{"num_hidden_layers": 12, "hidden_size": 192, "num_attention_heads": 3, "num_key_value_heads": 3, "head_dim": 64, "intermediate_size": 768, "vocab_size": 8192, "hidden_act": "tanh_gelu", "norm": "layernorm", "norm_place": "pre", "norm_eps": 1e-05, "positions": "learned", "qk_norm": false, "attn_scale": 0.125, "bias": "all", "tie_word_embeddings": true, "parallel_block": false, "init": "normal", "init_std_qkv": 0.0499, "init_std_o": 0.062, "init_std_up": 0.0715, "init_std_down": 0.0715, "optimizer": "soap_variant", "learning_rate": 0.00528, "weight_decay": 0.0, "lr_head": 0.00649, "warmup_steps": 200, "schedule": "wsd", "decay_fraction": 1.0, "decay_shape": "linear", "final_lr_fraction": 0.0, "batch_tokens": [32768, 65536, 98304], "max_seq_len": 128, "doc_mask": true, "train_tokens": 247500000, "max_steps": 4046, "dataset": "wikipedia_en"}
Each number is 500 + 40 x the weight over its row's rms, rounded and kept within 0 to 999. Layers, rows and columns count from 0. Numbers have three digits each. The size before them is the row's rms in percent of the matrix's.

# layer 2 attention output (transposed), 192x192, rms 0.0619, rows 53-63, columns 96-191
119:514459489533454531586508501583482509467478487496571489501455487433583501537522504502487487509528563501500501540509539515471527429483562497456500549437413503446486492522572484529473543522485446528492488494519502467511474522531494464573426556554483474497468473461484439473579394469583522445
113:523442505518527476452500469500467516461516519591571510438471442487497498544502563477460481530535452495469432468478565549474555425530433500497559506477527515484533441571513456500533539434433518529472521602481459533455549519486494514462429506443445434519503435565518499494460469521451484491
114:492452616523502531480560468483501583544528482498520555547571463514544520535503470439513518429427571484512589484502512507492533522452503514501519468534475508478531529487564507606411433505482528520515421475464467521533443488509489427526512483614490537504493524493484536525447511443555509459
106:436457444517575521504492527485560486403532458515510469470412494530541447447515449510508504537491537457532536462560513496522538521514484451512528507488444468443500530520545495468556502555494490475560469488497537535542529489465494529536451501524501490401418464441413482499497524500494510503
108:513490511531485476542500482517544523509453453466513546495559494523506579511524624526499455531491513492495467472471481484548510477493432466529442569550477523504502465494535541471533493502492471370561478511563593496520475449550486513492475483457443501518497569431525497502446569538540511442
105:479522414444525502514500472477467537493528432501428511554522505512486507453439516454478477542548522587507478494485466516464497505576439498477546527475423486518515534478553470473525498496451461551446503498427515480511475484433492504493514476505471575450565573475448495516486472575473504508
097:510538464521518475470482532533497493418500515456498529475466461504460416568459499485433435517503482481545396485565502561432511498509494497565527436505542500501567515426573449518474525518484539563572539544497500463592594445558528457504534498515549518563531538496435512499469508454552552503
111:546520535454514555530490532552431433527529494458432546464392541535491581508481492427513475525502565454492494510489516498544453503447447469499495559531529464544573524458451464554501524517517502505494514540505510459562486433484496476485509521515515463535526518499557520537542485509488473462
106:435425548477575503505516428493539452517483501510471541465492444533555509481487486446556536551535474488511453477486441462554540467502550515504498452493474536529507530514440483471482533512441420548511550479503436516607554467534458492482513532485466476490516541584460511526536503587427483501
109:528529490514466536508463488541520525474459453504502464508479513551562411543505488425521535423510482531531499535471405526491458404510514450491424541521581501516507449539514485514478524511448507492463590541424458464489452488416507510508457525475483507569526534470534555517458546442484457530
099:502423488478528432515497489518507520518521495470489455502564443526482455509538562542521565542490477458466447468611484544460544498485487560535498501477483519534481463532523483498495475534497435511525514549563498560450514428578459472482524511503606491476474515537606414467457462534521491521
# layer 2 attention value, 192x192, rms 0.0495, rows 54-63, columns 96-191
131:540474526555391470533496532446527483494431528442497462548458483491553556537510488485590507500463517439504571518487403468546458556523551482451460511544503519489544507458494575507545500501524505476479519431524523431510506501511512510578545531541524506453504615477467529540544500557555498519
123:530594407518539478526479535458523468508498497462491376498491531456507465512581518486416506580481466480437447500491569504501461497527468520553519550434530479495555457548502517548518482423468428491445556470449446528461563463538468446519495497470463484543492481537487412542556480530478506484
116:527560538431408538499518552513441462618547462470505555459524462528496477558477532521543491493469543501491491524476496483488498518451500534422476498492489542508521537488483503540414491573467496504460512423454481513453527468514469489466508557548510494599543552483555544476555450490443457488
119:508547517515489546468414532533458496500549569519495496511535602540498469460520425596423487462547459516469518578487552513465526524488488517507450396483469474447463565456476507485484509564515498489466529475480409585492546487466450461497540483498493450472448475520454529468582567536497567531
134:484482560548433518463536477546545456463501456510591494470448465512475552521544462459517545512475424467495512439499499438488531457428489472487496550572568508540477500547447472548556555490548497515523448552491460508421508530583543498542456499505495455489398480524459486457477528553577461491
105:470457508499472560503480488464553486468544431501562484557526471410476585486460500475521532413456494487477534515517453517536428454481492521465489566497502479446523524540455494531469479534519493448472536523524504502402478544470476576517522538491499522471406505501497488512436517485512486461
122:490504501559436520530489493525540495443517421587525481493557479431555497425482488560488518496463437543500484513465483521487536567454539488488464530478518558519487471439540478438495573511515390481516463454545435529496454529536483536560485455463556447502522392487484499535426527442504445457
122:600484434482452529495500538576538511502460585527463539498497534446569562560481500451497505470534539544519524508506474525537500495491448393407445490528480530500511513527531520522543520527542479469491478541485504525463519600508498519524459468542551600518457499536479456507504469522525516450
123:488456478508492412466457496480465521565522480516500535490477512462555603434454506557521490547485513544517499450476511507549495515470425475475599525549394535509517561434597542530529489508519510514568510419505565478512530528552465506465516396532544481433522497495461476445531455510534533433
107:517426463506474476544487485460543542466543512497498536491504524512539491493421450465564467505550505503486510534399507519492419463477506469456499512497441492539482536493480518527490555509531494459488431519475428487486543498468525530491488508413483504486559512494496528552545464498517581484
# layer 2 attention query, 192x192, rms 0.05, rows 64-125, columns 96-191
090:475504546551446508528440486548443510479477484522569520533548482513499471434514518532478447499539454490483495511558522516488543583561519474450530498526439486540501541431415498489430524550469541525576500413531594523433527489489498496486465482582473457468579513452567434567498537493516520514
091:497496510571419457490490466503538521523517533551543492542443514513474543453482520468537553488491452527461465505543523482443484475539461497498476468526464461565508439457442511536551461418465521439602492526566470494511446495451504527507485561464581504518433526570466548544487498496543533479
093:561451456534546528475560521549412483512487516518553541525564515467469555549519538528523550549478422506465494472464454414549448555459504544527550487466533519443459414568460456446510527513458492511504481477459450457433473507476580449482393557536499503559499507497487485570460514482510392524
085:454464489521516469556502431474477525493494570448513408529513583490532489493488520514493492502475506442478483484592439537530571486464474528574553498540469437524496469473440439471478446445464493563491491485562469510429506498546506495538515512522538591482381499471481474575487498500471512539
097:400573514545475459454481486514518504508476458582482499467478502492470506525558458481536549557502471524573486461489460568542521537483548554465431471512546491398489482490439471510447510406494445501510491482525517467505445537450504496537513598475534476477532542512507532541508399544472500529
088:469546507527532506482559483481523503411513454418553615473480493489403504520497532498447577474436499432528475516545440482501543453489501462490561467524531484536537520478488478478524532434497534476525532467444494455435508544529424479492533471453488473512444477540533564536537506456510489464
083:421510512474440460486512507506528474510485571553563466477474449591514461528470562463462501462484506452452460533482484508537563441466462516493457512507580551428546543426510504513569477454456515551485434482505463515474477458435496482503522513539535488521464514562459528588463576455432474538
099:458487500533505484483508506454463495393507505517547503454548490498532508518557538583519554571421473523481532512471472517473455490589513534489452489594490472538540512558432559485540469620475483487518524497430573501510466499454444476484436502518519567519492530506532528497474515548465505541
084:547491461544460486553531469456497564476472439511486546480527539523495497504416516501461447466465514494528471523525519523508560514478501543468560504495459601531549544437506528441464539486563557504545489521444487421562498533501534548574528475495469486482453493513574531523515507519565459543
089:500495560518552463519503450570527495542504476520492547491488515514432445461506552515498525496485404529512408523503475517467500438474531484487440532578532472488567471559462537423514478540399560472522490498465476499521462506413541439463475477547531475507452555511565479472460598537456465505
086:522426496483521488508474476503523555439504538482555460448552508399477482532495515481563505467467593585455481525487519442490507438526522472569469501520503457498453431494440434475576502491493434475439518433505472442434503498541568522475477477521569532524457484438532480509516437474488521566
095:507509559550438488522530525449519538556529535491437509487431543533479495561472515468483442500476509496514403531501435470505468451475471528467562465544501474490485457480469532462510508527535479474533494477571538483517442517521483481542423516456533451445511528473494502537458598484526540463
081:518489417464395528518497506480545497543466486453507495485574545532472547500524468578490517421529608466563483507475492528512492479516556478466500518450482515513521537453563478448447527445485489454491470560469566519488516516445418498455562521473486557498470525566511438442533451542523543489
085:450462475573432495517472546493485471543527407472385566465524551427497515465522541536536512475514463490522513542466552494535487509504504591475419471509478546494544557492528483471470497467460464484541400533485463548557482566481469472457508515428580494509502461510499541479462515496556487482
089:558539511511474494505443564551511496574478524498472468503456498518500496471523484443427482463485478498511510547510519498517471521510565509512441541493446456532532544495507514611491471520451424525497494462551514399570451469560471503517499543465565567507454566443533572525499501477518548452
084:521456512483524539392521496480541513431538451526430461471466499440478530568520481536454485466540522491452534555457421486393512557470523528533465465523503473513488540483524559463453438537552486468533479554497510600526427501491459500475512451467439505450453509465458464526437512468491416468
090:484391510466453520466483509500497526427460475546477459476562518527536584511505503528516422558512503471410568459451517526558484515532444507510486539493547513545448484499504450495557549513557502557470575484545508464482453541525556601453473508474491484502538509585554484495450469516520470488
095:447507459560467500477509514421539572507447480515524556550439510506499460517501489451444536524513476442513417518474520475536476448456475537452432446564479489432452552548498540453497527459522515516538466455546514528538465457493452524434501453432525497534467411557490502506507497437440495521
097:485474506526538502460473487518459562561527543454485519478452458526471507480560529518500426518455458481503419533515480542444473425521491496461502537546426533441494484496572450413487529550551528456578472487551506423535456518424467538521477466527549459569467566469437526503511535466437516494
089:516447540560465560516508506510427518523452505531491500510517474409531521571526480549565436504489479431443483491502545466498524490419441520561523526481446535478464545536530501539486533537469509565507466421556445517490550541429490493461530480503526526479496507531560490551482581491501529534
090:511458531501495513564539474465513564538534537528565469563500467535484543529450560629575502475515527518527495517475529585406469535489545523542559527527502476535491489545539508415505497534515491472584498554499438531491442539553479460469437490518562452531506577487501469505470478550496482511
092:487495589477488450590435460476508493432576452493591473452520535505568443530536424448485473541471574567431496513477532488490464546480572473448496472433450532487456517478488491506482543604495498473464524487495530517471508521569481531499490474489505580550526475560473437435474492497503516533
087:506537511505435488510511483501449555507501547485484507533495497511470465487505546436490554485568496454524439450449482568517490494499489479496521479568498489511467478555451398518543540417478461601463542529448497538542534443501536494528535459496485506453564519486515523531506491527458446477
092:513542499454473461469498460481468523461469469548549504470466460491548522509573555442591473501524544500473528430551515489595471470542539499490533529540483498419499545461553458496511517552483538499410502468473500520467491526520535482513460417521480437505517501505501469514539442473465560539
092:554488502454510537499526521452499483516563512536527470504400526478503481488481421527587462501488501503513578549565539509603532499504594489515455454469482407489523435491497428566478525511557499471511509479533450530442475510484555484493453456496516533477520493540511456509479547491528520462
095:528507523556485489471475445511570461597460516519543481513452477466533550484479531540452527602412554450469455508472532522518431456508488535526464455539519572533476470543505420544468533489513550514462472510541497536558485479416472524515440527521542521467441535421449471496482472552498492467
091:507481492515497566487421460484468498496417475480490469526482530458499560478527539537525457495561496483551577497444444491514584487482452469444497556496452448466543458517523564428413532512520464539421530518567535542537488410547512542467544468501534534535498515543495500508559499501505491467
095:477596447527442498434474530496485499557473545547465489517471488514452455409481539498459515545574494482499508464506512520496527379446486483543452465511488501527474529576531523449481534496495519463513506480513531480567515523538498468525557522468562423508543523517541501466470471485495467505
086:475473459500506510474589490395517522452496514472473531463447453544518483480628547558542421493531481508567503454465516490461556461491420561564453472537535597483499495480471495494566484474494526435476520401436471519538542539447534491443439515468488524483495499462485486529501508500421521570
079:446550449522450474401507509535459461526512500537455555553464467510506501575475483503471567570476451519474517504485416529451437436535527400528469488430484470462470528484482498417521457412491492542479509524494507503489497509480432517544469543518494506515467541455496574509559458524531523496
095:476578488445541479450540515454512500402495549502460533432497498533552546434525452543498481507530466465537516509617513551469496507505507524504479534454513445471478530495558499559528407569505473522492488491566498471532445506447540517495446541424482482481539524481565593543513455524442449510
088:546483557414573485414455492526443470487495498439504530443566573521543516485507515485542475572570489500480464444502546513523458564552501492532535490483468454495518404494496434493517530492482492518408541485465500597435541566482489544502496500473496445454544509500510613470522524576550448502
080:527527551502469449517534499571593472445495480507562506479535510479497550486517453515516498549463464472540495473417447480498483431516493509452479560589437510459494487508498549543446510477478460452490532514502486562508529485498473523544480491497580464523486548491473453493434522493450471515
084:478511515473550458543576545428496507449579483516468434499541420451487484525472591477524476491444581477523525396483513505527545522482543482521462547449513538471492513506489466486527477479547550509442548458451521524541486484570520463588541478512525529497573478509484520425496470542490466468
084:505478506417535464498535481515476446451511520556478444484538503566501524513497470430562530512500542456485627478564524482515456553504482438516488594442507475474536561564543461489545548494542494521471458445526533501456535438528507525500463507503468477569545478500445407487503536592417572526
087:532482578521424469481473538493473416460543520475539515552558515534520518532579542560474464504508550528534541485462511477546468536504523555534443556487490543434551464470456507505491435495524549546508518514479510535398532544499516471535517448522485481460501548532426511473562522549519556531
103:476488483463535545534503546507562452456509519552583505540512529470431560532462447590445506571546503525438536483448544518522524575499547523550555453509502583442509454511466516569470506527482461549558532465449543531497506415499532542511482429495538568485512455417502492529518490533506473566
086:452462521540473467489543437529498507537536502573488492544521483560516556508490524554422502524538506505505480531570512501509496543397385547438506483538414447511559499519530502569534501515469543512455530450555412435491502477494550453546524521601552542470419487473439507492484521500503507512
087:471493512460498422465564425503519464519547502478566482536461501444441509511493522510512476499464523461541572472492551475497385484568502521489531585520499479441459473476463471527462510567540499443460468504518547525519457442514528443442502462526571485529546515527575441459512476524482425503
088:505518538501494544433494487487542570533488588468446523520458432456372493563516467518504514505438466473499415522439465476498508499566486492466492540526503551432485517458498490478512508499472476532508461504512558513530516487452507541489465497506449496510493534504516471490536502477591457535
087:509505521474547458490480490560507512526501445528485513507517550504408497427521534565445465501466516468478461512533472516497442522498479472481504430520498492533530474550487527445515514546487526507459570528530520521512472466532475498498543559460546506476534473513531506469531505503490494478
095:529528447510504519481500545474590490509447495490541491510459499548458509473512550519452486489470478458460453458408552399480540362469433469503524430564512554494483401508521517551479458583547524477515477497529502453569536469482533378513449549464565504500519538426539451523496510514487512498
097:456506482518482448492575442449508505538530511611476482528453472565456445550544523457516439515548428512525503531480417508515490428462456547500519516554519529535473522437473450459536526506524477499515514481536564514486526550560490485459535547402517488516450522498496532429564445469543496516
092:529517541481582483437535492491508533519512466538473481585493473568504470468548431524536545486535510545438551528564524441472446528494546547572468498464518461531581566511501491563534559531573532470532515467513489489511499574506502563475519480479405524450529473540492472437562533534530501503
084:422521544576487490488490519396539421516475592549479477478529553456503436451496530506544555530487452475510424514470521491523591542519433479439536458487553461449470467525524505458535530457457532396503469553479467457507524557493413443505507507482500504535497522561493508474455499498504450534
080:559492508525539464430535494463467508478555511460480515503488577500429490499517418415467515468530508523556469473500527536544511452482508533503478538547522483531510531498492446482447447480516490441454524501508509518544480589526411527518463471482495477429563485434541424450502413535503435525
081:507532496468484452475581513581537499501426466462525505486522497502484523520543422441488500525465473537455533476497558449527576536583569513540472520529482491505518441560544468538497474526459521577487527512568480493539470493413528498432454491529529514449519460525442515463519425478469456449
092:453510531483558511487398430505479540445430508499465459464524543502555513515535484485456521555517510439434462515467496387395522571485524456504515474568542409434501560530431563509549582579509547464464519520449448511443540460509523552527525446406432468497503578558507485507487469512509472528
102:460484521458547511481538486572484454491599550505459409571478502474479560491501505522484483513520525459486589450475507513523492590533494469519538510466512508501633531462492513581502424496517459469465534488509473528468522536458493462540533516495543548493503514481445476464489448553444554502
083:540501492560483524524488521514486532487545460461518475521553493480482468513493408617553534551525534458550441504557520472464529446510529589470563425522516503462499452407560500469553491497497475520463442543448482512516473551478472536528494516468498458502438490486478487513468605468488418480
088:530509546451529495498544523486537535539497491508537526483528509501527497436532485523485467563475503564527506524449470572502545515502445452487461465496520554534530474492360589481575531531560530530551466510513469510472538503509524586591526527510451453465511472490466507509499453495443531548
088:440567450508494514466512555489561435471538464441555467523582569519514515485496543524494481459539443488452461466487573521552534416573569523552476501475457480476480569421511508480532478515458450470497455488493532530576474439535426479475504568479552512561463495508571561447502465469518536469
089:547508507496421475464526560514516487507468496527480541525488456466479443497487474521500485510491467517518558537574429452568484479473446485512508530533463483540542529555469500463476522458371455489395513458510450462561441527574492532510467557503476439454541521476440495475555489462494431476
093:467486471457524500536505515558396460535521537470511435541506528454433493576531497506551543453490580526511495502501429512481464530474490461529552522517523495453505461505503533547538522505457536461593518445506567504503476511533506451457525508497512494499471518516463521534459571566456532488
086:553552534474494545483473511442534462470491548554484570485441499467435516486556504397495448547503443498460457525482571485562510513463468512507474466523502499511466529479492472456494483529542482501559477510592585459424470516499535485507522529484537516469366499483513566538569549488507556474
085:476476478496509484487501464528498456556543466431469522549456560464410468523488463564455524468428514546542495470476492532463564503470548523398502460493580495463487522535492505484521562517521527550488505497493509594471538501448536461514517538478522460473560510481547494479535510548474500567
087:485538473531510506512472524515491529358439396499581536453492513488533524492541438496482474493573476558535523475472435449486483512502526473474472491517538466433495506415574542518500439518421459493493573480460482538461512456496479475516477493476459518579467493495456405507536513534499468578
092:536442585551493507463452541510589588530507560508498574515503465526449482559510492509483522553479461471544491571510525581487498474445516471477509446570502576460486459496470545458496501450509470368461464453468587525490520444501496482490559535467437440486483559494489536522518478481539411462
086:467493485515531458504556606436519502542488549557518479513470536454504471461467521444488506489554424530461536490514444429533483471490463487486458501535424521524562520466555573519490478479516499553508543502455531506530483567479405519497481465517546519414551505485586505464506511492426507511
082:497488472532475479534443499511466497502465435546493470475472509526452528516443509505538519482455416466531453517547479479502431485546458507533492547492487453578510488427383469485553507420528483483562486507400560527502486541526476605498501528426433540464513575585527491487489466531518527446
083:555512439535505537457428467506501517595544525443505413554481442530525444514478479467618531493438502541515476503428552468503450448527488495527514513481490481526528470526451516527575549452495461535461527471467467512519477485502474473473440500489639505493497478524509479469481505448535503585
086:464478483485615485515514515456509533462510463507510519530575518469440425549453471498544507477503505508500573451446500463535503436441464513504507471531477520521598492508494497509549486481451495497491413478463517477511489506473504400527527505498533537496478513469504509533440469414524526572
# layer 2 attention key, 192x192, rms 0.05, rows 64-125, columns 96-191
093:502528461572515444452495438504531558449543574391548435579491525565481509480535543447564478487519485506508549576500488498491549548469448533524496469576437510545454541559493507516559535491486493462520544516518456455507544479558544549489533572536526517486459485520498495489426524541468535476
086:564449489573455501538525435483552475512510486522514566552512570560471490506548534576520483487515458538556446529483542520448538537497451512464450536490486495474421492523491453489515482543474415530416446540453553553532478523512544525466543611433410515575526562455437444433531487492495522511
094:505531491581485480495466521496506517465540488510514529481496473489460501526502481504584492458444545470485471471568561466553452527479501349445533460505404556496546416462509507510474447512467512482474534498525451457501478440491497516477465461526474601461477501498518442433494545488521508524
085:530569492470515535511472498553523532441493490481461476498526547440471471512529461448486511499527475499526515459479534524484508570520584464553477536501459554485495510494491464570505535535467495458499511571466495490528478555460522521527454571513517489529532474500594498479506417563483465507
093:545483410405494445465542524492438516483538452501511479493540447490443548547503487475507506480438507519511493454496505495506486543496512499468566474542610511514404460464488501520513441449481547434515449449491484551504485572519570528500376514521476527531471475502404537536432581500524524525
091:542473455455470544554496477494512487488486467442465542574485476457423474540446411492530498588471479466508538483424516494397515533466569535452480498570451493452530457475491489479533471463498483526504462481460451547502472463410459471489505533566505523509479497417514451518472498472511487447
094:577465500509518490593502506547526506490432460465481463483489559443433463507542467558477510504459535436485494520510560474532487460503561495521472531512478494489496499511518493483490436532461408535475471420519433449455498528547458536508457579495527534550569464473547528531545492475497536452
094:504533470535520483526499471505519517478540523502533434563484502544494455467452495541472454519461478481488488473535545502540462437485529513524485432507509519500485507542535552538443498556507460503518435497524456535553466503572447572494458525489509557542455517496402492381569449549579504540
083:515528425542499461494543498446494590560533453475525471540425481494510485559558440522486505545555582357530468503548472565480542513477493531512501543521446486547541575475481495507553526468471496459529431483517471469527499497522492410592470530484473475491467514504548538482432466458470488533
084:477498492550524527517464545468545468492510476558588499553467537545504512467484439450473474516447562482489519488401450544466507469561461485553578472474497541464492401538508516501545494516551532451491476481501471443489478470529442531574530543521504557502468492440555532483607408480475443438
090:510469573490492513440517482525496493501463499572425499530472540507453507516508522525514444490506500573540517467533586588499424513532462441566469592470572482527522462509567486512460481501504479489456476467521497471536400536534515545437441460518472510495533484486513390494544551567491429546
093:429514401486439480517525485533525493477502501433509549448522469487536463456525515472483537509565550502471481505445531488535537436561491498472505496535469503514543460499471493468583473471502487491457489532579476426548479460540472500494546575538530605486425553445520511523476499481463487520
077:458507493507498545467462478440421472545453575505437459480494509542508498560491436503478473418495474435507497546505499457483528512393522473459489506522488489463564524448478530556512554464492505463365570483461532531491456515467462518553531413489574497531463512477441497534472519535446485497
089:444483484541540477518453493427479477542514497419452532460517478591474514516524511569481501504486502527451441513509527498451568481416450461414465504487496501476522533505507602441526542501481591517499507474479500509504498532474503523485488486562447487527538576390464530499412470551511427549
093:543484508500447493487510513543482480537474512538533500484563489539493451524521553478468499479474489520517457490528475509558519459498486527468527503450475497606454586528547496470513566498495490498483551441428551410477482576556475559496518491476471476511466495489479532561547556510503508479
085:446509493476498601574490424479539488506462459463460437446474474528493517481510516464468560432488478495527433543492513516454519500512466542499521501502501438500519518562485530540569540433509510539416482557451532552545523387512489393501527503437522510559508470529480426558534534491481477515
094:504568513505536526490430462522411539527526496542477469517451488431528565525470457511519527481518497471466493514478521504457482472449431481535507476516511511389461598537546426465473496512545536533498476438497468542544504494546594489461480416431540479484433476499455521521522545547542500555
090:522437497436479507476476552559514513509456463501496528495489501476497472478516460492474534549484537491480482434517518448546506405454465498484420527552483455430473426485463504493534428484443432498459465473528497488446507490483526443502488414513491485436427528457486456473515492424435507524
097:500508507449463487566459534518569486547521467532502481463480493556502483498460486418546518448543489512553570495500528519519565466531522511511536613495545524435570488485471451443535500491401524521507510492586479514482522537520454519509513510508561516410473485472527505469465484514495523513
090:490506556519537492559517467520543474467496513487545449496563573494487533494515501467435530542559491435519455475480578544548476523504528424559487469487498384516531513465458486449476499579541549551590524516423451466464591495488523532566409483441547512498481486500537486551498486524553453497
089:547513589510488444568542458473453522544530517488482435483529517521526571447501613480511547551483479474548531495454517475416495546527523435504446526508489575473513461549502511546547530490504462508549509583464529446507466490520533508519488479509557461455484545450517443529489453519429456408
092:538502519535505522518446555487509484564438488475550419471570499516470485438498530468517473491485568448448505465550481537487521446539475540525502474449481467544523506529466549528499456455592466474511513500552460449514525453519450460437489475440523449500495455511500433457536546501548474557
086:484575490486515500513549503472493510521437588469560498532498479525460574485471489520485505512519546496448513517517483411579493548515488478559469516438484522520568532444456460498489511482497476506395501455408551503524485487482487560487491506495575528483449501513546514479471493539480581497
088:513496515474536516556475557514409482528523494523476458442510484456559467527498481509474417527483482472512543487419540479561498538516487501551471542473620482460488472593535500526468486462537436495515476562476441510414492506546458515488433469486536431469478474482548496501498580496537545544
089:480466508487502456511549482551481487512559463493470431516572577506536506459495512575542495463468528509465482527511472488511435586479498473535499515486504517536491541480569446589491528511541450513498481485454425472512520514493533465537521550471476562450427544484540486507521536516492525480
091:464482478507446459478486463575462588528523465468471441461455515561483566527555533518478509449487444490489525555524486532537471449487512620483519467504473532514492579473513507445548518543470480542445571436510541546512460528507545506490469480512511513499501543462525483514502456471440490435
088:506456556476490505468475514488408468537439484426544483515425522550543461533505523403495552508514536468495475574547489380509531475434517454487597503505499489478479483509581521528547510493478520489488493582501470493552585515511514450520503459471521551455508444562514516564522511493512513528
100:493488464469519490414535505531472530549580518553426554492457462558445501533531506457506488542512493556493366491483482470476460491503495456557481499587524539477423498512462499475575499477532473488498481497414541479444470525471478531445473521514560419462577463518474522479504543512461446446
090:507516485474459408514490498480482472452515480502444494480455494488500490520476507509566503541491475546538540526457520518462401448506548545530433557448462449515519530536483437473508445506530467416508503571462464493478534544561499560443439435493575519491477471483468479524467520494522482539
079:536481484521444536539548554501503544480540484525447535508552498468488495485518543414450482457510502525509492522474512455416482528528492476499577420594514531484552496498524488492536484427509468577463506524459479522482541593498468440521449505510427486520530503540440535549504484563577495578
094:556514435474516466470594548542491484577485413499486441463453501507478530504448463468531587468545446488530573482478502518448516484499499606512480498459505510466448462503540514629534469498482487529506492494507463520451574526499461570526559448468504521457486556478460501525493457464526491525
085:546494496478528510475486494476440472551501534485430501465461526481535531484426456495565557533416478497434494512515511407514494566521552526506513460518578488517528500494465454513427498482467546530447539566468448546420487487597528577487511476546423486516539513501419533490442459601576546519
088:527575454425441453527520518574499492501511533531519525469503433507414444480543529408472546541520473477542518543470575497388518415564506465521545447502506512424434471544488542519507513477532498423453513474502503501491487470470514575502491480537504486518484507445487533534530538490472486531
090:480518526515469446512498532511465484480548469570472467492527419493447510486496487514461459546441513559435454509518415565465488531496556558525547540500493465509445604479476488523474470557509514537565529483545485505483423507462558506533477445453503560472507480529519543467500548501518552502
086:553535437472550493494507537497457458508490491528490468586538515499485556404466471498491471524486471511481503486497506488514457583432550462518556468487478473526522471483530502455466549583544476466479517531510500481471491502503483438540518461473508530449574598523556420449498440475600486533
084:539577500494481527448393501479474482532439485492402451486542528551424439497510495478378505524477506490507587498508521515559481507435535497498526459511528485484487590478478475522579490453503467505517522452551480509495479486558527532518526504520466511455463499476515455474428489475515530441
103:542466528513503514480532426587565547466500512426552496541488444526444489421527526498560532512505539542493523537509492581525428439434430521566481439464502558483538499525423496559474414510487541480498573504483447545497500516487534491497466443460511579441545563511510509443525548505442440410
085:577481499557513532480530495504479530507455551481559451492515565476487587489571596440503524499585501512531553521495540473488440483470513513508512507541510594516488483510482501475547505466544454531547523490475529433476517521459486522510464428533456507515509486498511418504520439479503489491
088:488512536436529494500491491590563490501549486518576493592486536513456495431497493404498522456497562435450537480529529469466465471514524471495515469496492575528545456525511470564583489559536564490529544457511462444491528524533550507493524454479479539482483477502494465452420504556531530465
090:446500461550509502551478463536450490471496377497514517473474489470551499473459565550459526504463526418530554444516519528512522479421544513440450492499491417525486465535467428512550446525470600486444586514565465512490467526555460525453502509490468545476532517536457569488558438521462507518
091:391514471507534501431505439439558547508498587520507512464528428472497542531523502463436469473546543387488450509528531534475496467537508524476547497486522523550400505550443492495566574551511546493496423516456450539499462503450514485532498511475484478500497539518473527548527518447470508483
096:456451512542428420473535549526552540509505535490558498556447459453405409554520534505515461495505518462433463489501453505519484496457521535465477491527367486503481531480487483465504501558493527496496501474509534519521481524511487544531472500492585444481496543455541469505536519483475472460
096:544522462467459498517509458520429509533519516469504454439496461515550441536497506430519536558457531496490511475482538553459478536497475499510496557473513498537498485494503503460547472516455489483506421575508543520441543553486517492500539482504538508573489473439468493518499469552512481587
094:536495508515462472431483537389554543597601475500564454578512512526513462444546506514440522467518540513532574488421488511516565455523507574496435463505484437544508532497545467547542456449513489547517478492514506549532498452482429423486536530522413550477509506531532454482479516565487460485
080:494512458483485502521524486481491537461490475462560560515477540492413500500493438459505496536470420552530475460486576458424523546502595527435440477503463539491513519509412497409558486539520512411444425489496474503480542532537474582459528484531496507515457522535474481543423585541456500522
082:486516423410467384462488523468495558537557523490483552528546408520519502532547481501481487538455596494568600545485517476545518450553454517452523527504437528476476454499549459501502468464517556496494498529502461504446469523566547493533545526550494513570448514477462515512510465524559450602
083:458545479505520436532556512515499567483535465552495437470557488479442490524466514527524477427485481512542496515466458510553469438529466526527479571436503499520447541482512555467418488511421502503537517440517495551507438566564563511522442502504521546548523477527453470471510555471487428507
094:538477511485523525482537555493477469498442538539524518513522562431420498493507522499521530536449529485421562504491558453559517548453522516472545511511500445490523521525486500496524493500534470421487553586522432517539580531540454447600532513447472537503514465500488501433526504541431500533
095:496523439478522534515539444502545477473474454474498506415570474515490528488458544514467542465487494586479516524459470443493428538488531488461510478450488487511489474554493531546435500486499509560510467501504502563458454512433409475507536478453483505470475514501488475451442474519488413472
085:549469502541527583500403531483492502503556464447501493521514542523530531443460519507540488528500482458512528510561513510488474441553507475522537519474437468517509512495469519442464512484423516501508483515484516490479440440505451508553537540518518464471478510446477559534526499465453472423
092:505557519534499571504477547519568479514450462531540515539531533524471474527516473472546533517499470516484600495499532437522457518553490528474547490453467487531409452496530459463513398435535500439440476556500461426541513565560497452503421567496495527389516522492435502487527447438458548527
089:504582523502510495491463515556475570540555515504472464455461474523482468488511573516502475533418464492467474464544488430476465453463449502459535566502558535496478511473499520499455512491462485487500505435495482537469463449479565583435527508605527410479504527526444520493449412514505494533
092:456544506530436444462495522508471469493545492516515500464499430503539524520508517415486437442459603475569524506472467436475556460516494460514475522500516481484520476510539582478504566480468502482457447498487538433523480566483527517499490547461480482544521482551497542507558575461589498582
091:516511535464467480505537460486493473470475485540495511456441473494447471447403431491429507439505521541526477540511567454547576483551577447482469490450475510536523429547563534479448453550521500471521502553475487480512550454519486557536488518543495494629481513494459464494528453513486518466
085:461513518494454484515505447530461553489514469511458528474447506513476417489559494447541483511434470575495487454566438592504554573529398493562487498541502458457521532564360460500499490509567509552532474453524469532475547534524507524450508487524593477441492556485506451572558534437519526535
087:507533498456530570545393466502535431486516499506424514499462439499471554522444533517481517467583614577463500533469489475499490494491435488504604546578519527420478502465481570454558473474575487474491527531555552554514529485476461564519540493448516514571478496489423444522531514499480477473
088:470544472513453530535526507490483472504425532480463455554515489493549553507541532452512464559572430514471531552509479461486435524447490517446549530502465449477444572520501567560453514502515498480559508507525412572499550477439468437508508459507506461485485451535470508420563572522530472450
089:479467486501504484552466501519458539466524524548438531442457522412566516446514534417526561548477508500501498461496568542453533521475501483460499536500565434475472434487449521452518521477496515467393533490505522483499441471539447561512410497470493501434466498575526530543508457494470566440
086:497579477505456428495567592458460510457573498499510511469525495475490428539535532489455386539477501537510528483510523484517548466554458487442470461573479509473528443558510508454530448463414466513469506439488524471460510496523479487474488548489465541535540480507462471510527562493542465583
087:492490484484509543535536524479489470489453500471525482591452487496574475532536464481559496480499471466442455485553489531442525537544467540522480432445551469429457580494593430492540569506463521547517476482423390543482503459515454462462472517476488469505456503483512541491502477589440513462
087:485466481508545471517479518553475420490534476500532532553522452475585499475577581481414450508514511471484462543468552467526453534489527398476535511414444475521504560502503495452463469484499488506557518562516526480526534567488450549459469428552441510494554483503461479468548559528508524395
085:542522490533458499481465454514526502501520493491474507549514507510516475499463418541493500520500490502459507464535523548505402479475506493454503533548460502538484478498564432506435454484469522426535526502479550510441498489477479551497495508439430511540440464483584450468576549527460507458